python train.py --hidden_size=64 --qk_norm=true --schedule="wsd" --train_tokens=126100000 --dataset="wikipedia_en"
Each number is 500 + 50 x the weight over its row's rms, rounded and kept within 0 to 999. Layers, rows and columns count from 0. Numbers have three digits each. The size before them is the row's rms in percent of the matrix's.

# layer 12 MLP up, 128x64, rms 0.131, rows 0-127, columns 0-63
116:530474547563501570504417488533420352513484457485517489491539491515473606538489464470589415477495528562503510464522450539537432440540524461509411507486540521576503488430460510622437489407515518
127:574520532475528520553468501443420495494512505543514539484434549462460508492470568449518580578490498453508584429560601442484421457522467521559522458437554501478501416559508564407587454395443474
101:520506461445441501473507546446409510523440459515472613489482441479508474546431518409593476489472470573500562454508548501546342401480480580533569503492512439491475497493551510420466546508519568
101:513532566504523563415516470472441563583449546581459561493529474525476470480440564543470557594532508437430489541462521519458405429483471511508450526423501395501602571551555472507442522475481432
098:530568489539530561479490468426520558507474497482438509543490538557485478527358536486495442465429544567608490499427487376567466405496437437505510506476537512491542482460533500507430619542457541
086:494476448596457400492408571452484441473492427515503500498565429508496532513441487512487557514478465486550579519458522592421556531485533565470563512556533563416503489476464510455470439419423613
104:519495516560475478482522503410503535451364489561436483469491491402556547502485531489569566471606477465550587464508524563472572440507473458522522597559534433572496512497468436486592464486441557
110:600465513541502445477465561407496464482497514579445542497548462430478620522530485492449458467511537443486517469470437546456454503604518475533445432539600542455563525476419484469479491490364534
080:499522543506514648425389465511386453515446527517470470450578504558528529484481488460510468595555550493520583502503527467588445559502536511544517392517500514532589514566533444461516520555471481
104:509501575538531582523478473512428559497395499555524468547433474425414530520468514597517487542514448374548544535479538490528444430470498499470492470489517469459564429589570532506517430505459382
094:546479466572427432623454496407461440520574524550473527461579531494464502562466532507489499523560478453522472476478552504599505564491456533550441600500587488497550503552411501436505466536396501
095:575406521521462540495410509403420573482454534524521582530503498420534496480509521503466559487449528547506474552518562579441489570506462544529447423369517437471462403441515556509458483470533457
107:502572529397584488441506567487490465463428535479493638473464637398483590544465479556495481537463497479530532513523476449468497424483511482519573466409533471525552481517530524520546546536449429
098:520492543489544413611474501483531482579416394510506508390486488472478530480490496381485503382562462418511514497504499484509366503470565503481458505517563435516512452470476518500523446527445587
103:481455471497536459582483507464393506483517491524513526540532536455473541532521566469543423472561555508523493351441568470580521383586552455522556490528567577606509507427485540511471484463470504
093:491440516370480519603478484497459420521484472510493554481561426511482535589493437440457563415570457493492464415553463505531525442561537434516465542502568505536538427441497524520485493367545481
104:540428509505533521511475551476468450516513422549373561535593541464504506527472467490621518419495496523570493487521626513459431511577511440579481458429564517477492494484435461448419523453549529
095:478329494475525488490547480430376458496434525522514434570494507573520519465486470518477560487470506534447581524508561547444457527566489531395540418440560460540512509472468510500439493480404455
100:487464452521563474487473469555548455481436561475396540505474470451503508495439560493483479525462501587580530510374602491427533440481539525473551469465495607519553463405441582469491496454409481
103:486478536548525587543490513532527561534439485572490535434524544457468486576443441542527499525553528445563510442368462426594427435490603564554579512521489478526518539452515421518550426523470502
108:412500518453647482585505524462400427513537453495461461492464540566422533482461548543510578484509511466552488367457553512506530462481530570512538493566590528471509410487533473507539467428517501
102:500462546433468601470467528417532430491512444485500553509451540352441564518450505430443502551503497522549508513481536463573484447591502543487552506436455431492618491472471568489439543567542469
086:474587517514481495434519590476531553601433565527471506479392433483475499526408521495557521538581485519545493574430467487492488432442551493603486454480470521583492560473526513499481543489360485
106:444430538537551516504519454576415413546562506570442549440477489471441561564462539466524464578473629512455456570464487476498458413569503545565477500501547589549444493443490544445478450474529491
105:485496485531517526548476487385511419532399548524453509474419563524516545622514483501551464420369512442564571541442505458431464450465533561511505518443500479570567491516430483440525447529476503
092:548496444512426576633514548426515498522403389482436542468494445522565545416456539455499540456519425567477531454453488509509512412556441469495587482472512519497515467434549502575502509433489551
099:502524510546524503591483560486498552434496514534472558465451469468589470494447566447418646543567451523468557507408544419456499530409466541504584508535539522512564437538477574567463457524474489
101:530541492474637464489471510483420423504452478494508477527455544543433539517536487463584456532544586563583550536450598505535430471497417517577490564526543468510504459567381529474471507463478573
104:416500517551575457551531522500443422435396416552502445433458512413472505511474500468483561579537499391552565564467530426457421461421490402571471531465490505506506483449497538481514561484484483
086:484520546494429501464574551543487508488520428497484428390465579432528501527479571526546490607571591564559562557468538474500436466446459421602479498420491463536497548513442517529467538485429455
109:470512587520489525569485499486372504470523455606552486500446531531526505534415490451545483491589460378546531474557512454513455492478469440541527463485547586521483406568631530487491448538526520
089:592533542550593534465498569426525512438568548601475491578480472426472561622465532520456502549495513568499487500507521509544527439592510575429509498479524538496443574591480567444489469493446529
100:469495510423422551504438577417461515551517487500581605520506543477488527475412493444571603464532438623506541485430565527500487548488446553523478469448536409534555462465541537486502542453552543
101:420548516416556527484498523509540436469471517511412455514503614499503557583458562472573438524539528526531503493475418381499485413550470552545460541432509502566550489392461551537423541514521479
095:562427585517537650493461473460470570461491498523404574511532499484448559596508466502462491554433471465425513522507520543428447515523445490512521447461574529434507415484495541575411540481454532
099:514484529376583506539515540467535465436428488541414489441420537488507498523470519422559491486480454554590561522422509508505523359480537528555602459469458509502536512385472485459520479479525560
093:428492564543496600500489491472518473534459580487454517481445474578509597487468501514492431524617543480478475478584555369489420472517470518533539453490534540537511411543437452422470453484475403
088:482436543448526450537606572520507449526536601545473532421485478435539536448446555502522518517536552499467405444470517410497441430481403429480429546487462508524500389433544524508503510540419505
102:485486502457541495613476460464449526460457489491503486439469546497420548533490550424494612432581512466552490435564468384559478477454459502536536439467493497548480363496530445512495451484435406
106:579498619516558488449505501502474535494457479563501476503494528526532646538530483515505572468481440535541556452527408585452536428484495465521479508541490558642555555554467483595486458509446545
102:583450536533473490560490513458461514570513437495480488408480538451496483524472488504497555546478612620404494397536626523509442448542477533447487505517521456497562461569434549493544482425515575
100:460426457520434482479536624433430449495527375523518530521448596477518532525481555430491576521534457559480458405463576511513464506500484465555444530469515423577471533410541451515443471535462492
093:550446509533465402475542515413403483432443460552531477490468432448573479515455509531518472498530536552550471517504521557559504489564551476412548424588520562519490531460468611542379465462563497
100:499392578503549510489595464483426534423495442485501487518497481471568552466464544472553545528596485525533504423490576435467483478478571412452394495501540540482574430453511375485492527486562492
099:487444502513458480522517574517516474511449460547473518484576489451511493513430517500429506413635457400551416579513534475533416493398509453540381528466543444504499454474569523568554467459521452
110:458476567468451616443480497467425493524430426495382470461562486446409522533466545476552510515437518492487497502583544385534493478435511431534532582449531601542531519560499476483468471553449506
072:498457515449409586552549427477477541515459414468473575492504466552558478542493404540523538545584412539561476498570448469454510459477506420463488470593471482491537385556514532574424482474516463
096:441525610475488549483517508543469447544500397549511501566596454541535528524454557530498495424540458541543494431586471564463481449632449544552546484528528503478576461515504475456554394459442472
109:583507591484493555474518474535454482442443390547469504484532485434536624469469470499492547544472596588496449583455497537452496405490499461523459518438488584458535480471587561548461530458427507
097:584382495479517575464520470485501449455525496607520536522479566483589517499519483482454446448488594573503536499462554377529516438498547465495569520429514505556506389493515451487491539381467501
092:434510529425594460603520530513521462432482405503379469532487513380476570500494579467543442461527450469480500507505572410502520405426526450535492552508465544442474457490468543460442510495464473
082:496470445499447474446498629465462503508404535500459499472448486486553486582426519409500484437567560556635517539509484457479515505490500493412491408487508493528476497448439487485558431534546375
092:505480501487504516618577402449457435587514475569460467594536574446484532488447527562479476491524441458481486463490570435449488539536496474426531501561548542534469528467519589468492384389486495
107:489468520449539612507556518469466505457339444523503486415476493500523470563471483463531469518559498481598448492441499497608484493540463457503448533509539472639484475507510614447560439487504489
092:458529533432528444491540462468467565525453577542476559414466512461421548574447517477511483482533525451489427597501579383497417480435454488430522502522449493558538389486491531495552435579506549
101:489454469499492541518473476470489405454492412473596460530526482490533549480444508541563459445462525462394458487465485427577496544504514580505528529470643531502613474417453459518397514482464563
106:495505545390556457610505615530432575534507514462468536470527563423392562511449501482492570440488554439488512495433558482474462466504470567481482525510508514549526470530498540578616500485447578
107:475386516409500521517540521432439511496459463502504480503468523505516481532444564481540471519650487488548517429484476516595372495530549497482504540350575518501503449572535510452557482552478479
107:482504532482495541528495455471449497537383554573545465493404507489421527562473571482513451589600520520529601458496564503567379528448500450577464516516491457519489511478440570450515568470519422
091:573488496437556487524609456415417492534517445514548539539440481454492497518505526537585543576544464533460478509418572579538447555531446380530491567529539580485541486508456479526468510478392452
088:550460574577456479505499497501473486411495597463484446529503377481484552490459518577518492535498592495513542492459470491542570460440547337435520459457487546529516422568434521460418499499468504
091:460549524554606517551497476443483505588486469524517504534516477477413551578451565579442547583529482485515485464571486423563499546516523520574489443438477506630487529497432407436481567569502527
115:530476541530614569427443516435532457514480451532414554418415491527387493534447556394475498522529631477553475445444487528453546481529479500559574481456523513476514459536492452529556538477535530
112:489413595455455534461490519488472446592448506519459561485494429489530611522501492420540556560507476462557561616456442574542427434471505572588549520461510464536459544527518451543512459435474481
109:459512492509578463511485462485412532539538441625412544516478600517463472549473526544443482504554454438456516475446566442402502384553525530481442449524570514509538547489552571513527454469409510
118:442496582493501511523439464416500422468499515547561489471483554462441609648461476525565461537467521494562572560424602508469469467471452487441564468589489543528475469583530499504566521522488483
094:524512469558646566436441493535465451513508590552471538527517540559590575483463540553590553412464505469557568486514482549560407511506549478554523597544540498480504484507465518514508523446488589
093:430379501424540584539391559452456478469432491538522501485453406517564482528453532529520475566560515455495451505543517456500524543512525604452493532363525481540526470550531498559572441516536479
108:504508568405544469465497598478491528480493510574494560475562487486470545610435497491483601495490529624471559540496498475493463498488556452478448515422581503485458502398537384461414529455516537
092:429499547494550472431474565487505517452364618512502452520476519446358479502422502507501456514411532469604475558473545500522458486480489498565433527465506477450549508525533601511537555532457550
100:550450574461462562566514488430514557525458498547552506517412472473465565542437493435530451449648453441455527470574501463513558533452535398616496508534539435550501445490465447487478459503552509
111:504471515452544468526492432482481500528447496538527468425476552420520475502403555439521488444449446511595467427545480467503537522559500609462528377446532497516552429435540517552517480489368581
101:495387499436526476522533452446472507487472525513445474461437481402515524471503643451467551543455539618439509484523552490467515407597515462478469535392494494547424523508593511541451500492494463
120:487457560526503471549509519464399421476369506486558594412497488467449537498481494479523517521538548457606512538454486493563458545603498460589478558495511508631520535507439540515486445456441534
110:519435536430580485562459513390427464458429512552513536430418523517525518518430645469468496544553541511519420512472525501548495482512505492441530436533515465483607553483427505460561581524553469
117:410424567582502535483457493549434512558450517569541522509442478472421523501442632425489566527555574510500546547478583477450462561526473422524532477529494500524477552531448568462510507394452543
099:474500519549580520508409524461543566506502519557502424463543563547585495539414555465495502512539491542526611482436593555553527456464461537539547482380548472551513499590522578473554444487434468
096:425559543525460560528486529439436520488505522527499476452416481459413485533479467443405461494517448500504527597479543468490385523449518552433443572549550533531556495405434490506524511509354470
100:445569465495551542561488532488495450489518521501513598416455571420488491580448496443488468619547507518490436576427469511569490404543493497504413557539566554517450520503411533552528462480477414
093:432458550557445471499458492351470573526425541437496503497420482463478493585440576474551588569420562523506479559491555483544498554572490545490489522473475482525576534505506538396473554477563520
097:473398542481518587483567438477370484441459535496517516456435558483563561489507476511488481597515508522530500455504542492500382398592473560442513517537488512611488536466496498442482498426427504
101:487448505521494490481436530424511543461354494543442509562456477475461539573469538533520583541513445522462629487431490587524539479546557477491589378549537524440537532566528510469454483546501528
084:556520573470491362480476508458506487551503514513490448485415493470525495444475475408490485507559598445506494566390479426562466531396542457506552446426494535576496509491447530410554545492569539
097:520519545505421496573502466508490384411455504558386453420511488500452551519487522448559477456523543574573521443436495478497489537545465501560390451499504487483521420492477382467432539544434532
088:568459474402476512499500613495464579443535466471516543405521484443421533550416538454479548420528496571476491554508605599544430484514489528445513485494501448466457421428546477469529545433508469
102:553507425452510517521593491473490427518548592502431458538553518555510547519464502452486501439524601493536550408428561435524445478516531446582467604400528578537531504564552489559441534522495502
101:520469493485520503458488472399518516538484529548505487494563509545526432502397529448421534452498527490561582422537550531447395536442491476476475448340632520496521481555580525490455470490483530
111:562496585514529503420442529413385444540445495476498450490472536503553604534507504504551623506517526488543595455483535484448526499502530524613515470540551467453533460471506438527394573443473508
096:484449538529555528412466474499514430491439439508484516415513563447484631533528447507577471510475465432475578532478499473521526387511585438577566489401507499535481461455532430473518434524414514
083:562500459556492446464512499456531448553533442491475535433500442435457540571497485352490477476506431492575515562482522513458439494529471488520477488445499475587504518430443490400506357574480589
066:579484414455463466555523539424474488468580520465503532532499509509441556452548551561518641469468500463500493509495521397518548424594607514499593595495508493418481514486512482464557547505497568
103:521495583560462585495472552437510443437502497577367587407536448536454532538450496453448485464510564503469502512546461495511463568512494490472567436594528474556493614496521407504485540432492496
130:478461523499551520505461504454495394551521488525383526417504578565541570481453569456525453440523522423506543495484470451480542386463554449515472474434541473492592454494579548510503455544438609
101:514483623456506503643565508478449564523499536551521492521490524523552533471436452442448408433519423402526470502574533420543498459481433523561543471511534566530527405463453481479464483555516451
099:442420579514611509489531552474482515496519565574446556540448488531465541548484526434427517516523537529584561539513498482477484474494563467628561450550507477578450608479448467433488538552413503
095:549544492499512416455494518414466441534374558493400591401412508472476479511479639421526481549532537507528534477486487488550517464487520506587473489512477417494510558433519540572482542545485527
085:589452504463530454549556498463471450396330582458542471493450554561543524459512508438525497519496569500519529438504452385576551493510455446491550419430467462525488441471460467488495503484457526
103:453505516554506582601530485450605447520450472520474491556423579479453554558441569486533517541488491431538545562496545467495554413570471523455414501495558578534533548561490402563555508484556510
101:581425531495457415559502521423486501483528464527467547469466541399464505525480475446617528509452556561458492523506528488458512492478480473413509561507494481435573501513367618576442445495456557
094:499472486425501535588513487459445517503428511546423423445531514562431568554537578394514499540497529531441521509465525496548479548508425387459477467464504604580558442476578514440477585531493491
099:503442526470479611472442560475498409581554463527495453485476513552496489474436554466545541420599452456516565485537490398509457545566531517518485537410599495550613431551509471454485479456505521
103:457536522471562500496519548435494497461535534574544511515541420448463487624433480533425612512471545506548498479566458475428525412544524542508513518476528525505456448463526481512383443349471525
122:497532499439471571579484562447537514546514478558494603512480471495555565530385496393469533501486641469471425559435540407517469443501468450511511517587554584496472490500551499515533497432495487
094:499484501503587440515531435415480539440449502520452414493475446471423541491362571413473464551403544581563500507532592563499525460468501502491526549441505426442501551490480528482465574543454509
097:470527487420496590570526506489519506516480435520383601462444494510568521545482531455561452459495439534587545549446537537507437536404517543433586518539532531549487539425430471536492539434509411
100:416485504480523522448526491491501436499421425486479563415514501478417520456411530541592526468538495489533513495375438528491369501498414396510498429461539479509487395471499510496559469526435529
076:453464512368485539544420580509551518484497503507510584468434481515476513537472481522484523486536452574505455559479465482583444473534463539522590358441529471585487487504452545478561493638497477
094:537475513441420435486495497403494497493492470563515471547534475452433455656405519502477500554456431465436516621473509450505489517547500589499502524539569531420470451525554508449416533489518572
114:528389541502410486508396527458458480556491465530413565464527539481452478544520552393535510503381428497516558435518516461456468527482527473468447500583549516475552439424448511496420484406490483
096:484479515485594472532452471439435459426448472536561540469462512542500543460483528542610471520570616454618532466527549513496516452543503590530458575463474494539567475529369500571514513549471502
104:594455471520541506427499525370489435449518501582520576487465525522541554544522501502500508444497541583525589573563530475502438472381416486505578430577460482563522521473510445494495480421469463
116:508459533468609471514412548413414452544483413489541505456519506575478496571365541445579433499618540550561484467485536446524473442544574559450517497491486524550535514480492482550528467484506466
103:523419559426599438484488533351479450402507467498452565422569519463551535491465499546468540552407507593535545523478470520499417554465516513483512519540491546473510511495563486572432573544492484
094:575535569462489454538517543442508551439385502497472540492476437481476557525477622477602534576448546539576550551446531465575589470464536506458575513511482493514456575436416507498471437475496535
089:545449509551464522505423514456475490467315565431493477537417431542522568522495472502545605512521507506549494570527558493565523560475536532454583439528497534464420490600494567481516461496486492
101:658552534477422536527509457474484542509466447485474470430495488392433588567435530497580498489577520478470471476535482501484505450529544414504475509458532425556484494497402588595461480492527537
093:534457450467494519477448478508485445358512454525498525480555449411437599522487475416503510562508496385448578472499529565541443433449527547534527428496526539541563516547463525550525434435509589
099:441428617453447490443426504431502490471376535479532480489466519471489493529477510453499497547587459497589474383455467494541389507561503437538453560526544432516513429501559496452465469438524456
105:502541503528434522581503490440418501538488445484393588490524511469459535556424520460466477443541438528555518481507535412558389493454539445574440545499514538491489421542601438578475548445527457
093:541521543491555580465523572478490438443462488486540558411448544517506559478464537504566433589544567428522537417471514604592521528570582545471586468570512490595500555488506535538513512453493531
099:459523463412542469450534394478496463460376496546514537385428508508503548530446504455518425505476538494549531566488559484584473491470609587473590532468476435547460476520490421485472490488460432
107:597433517515549471446530467503504406423533513613487537527516467458607492602494496473449500440569520583500530524503554485503473482515475470551443495514525463596508485502368422482488483409472563
097:450472580527484537534550451506455452544542539504524518481424456468460545493443533577588524524599520540559540394525540526501486379516555589565478495433572415554508522464508497456531526486456600
091:464551500564572483365525527454524432568481519513465493463389502456455520504455601439509514545486512544481507508503559354466547425579435485488533527516449513595443554485470495546456465445505498
084:490482471432505419488563500495532379492478502509481523502487498433522496513430529421581465538440395493515535535461443607520420460596486499453439401504537585543494474555500466445473516527539397
105:573556456568520491494460551471377479432432451473526554522543481439441570596460557469492426467574502491556532570437532524530531537522487438532470477561536425490609505443461481526488464501536600
085:512533465486532555568538494452512521520524502509470513483533523556541521488401544548551582338481498565559513457560571493531522500574454490553574512573529461455462509448541503607446489433445606
124:568484549542478452472449539462520493518391518542535515417492528446457462523451529511528606455492518469602603437436494498457428546546473493589438538486521495627517497545508424474487462399491530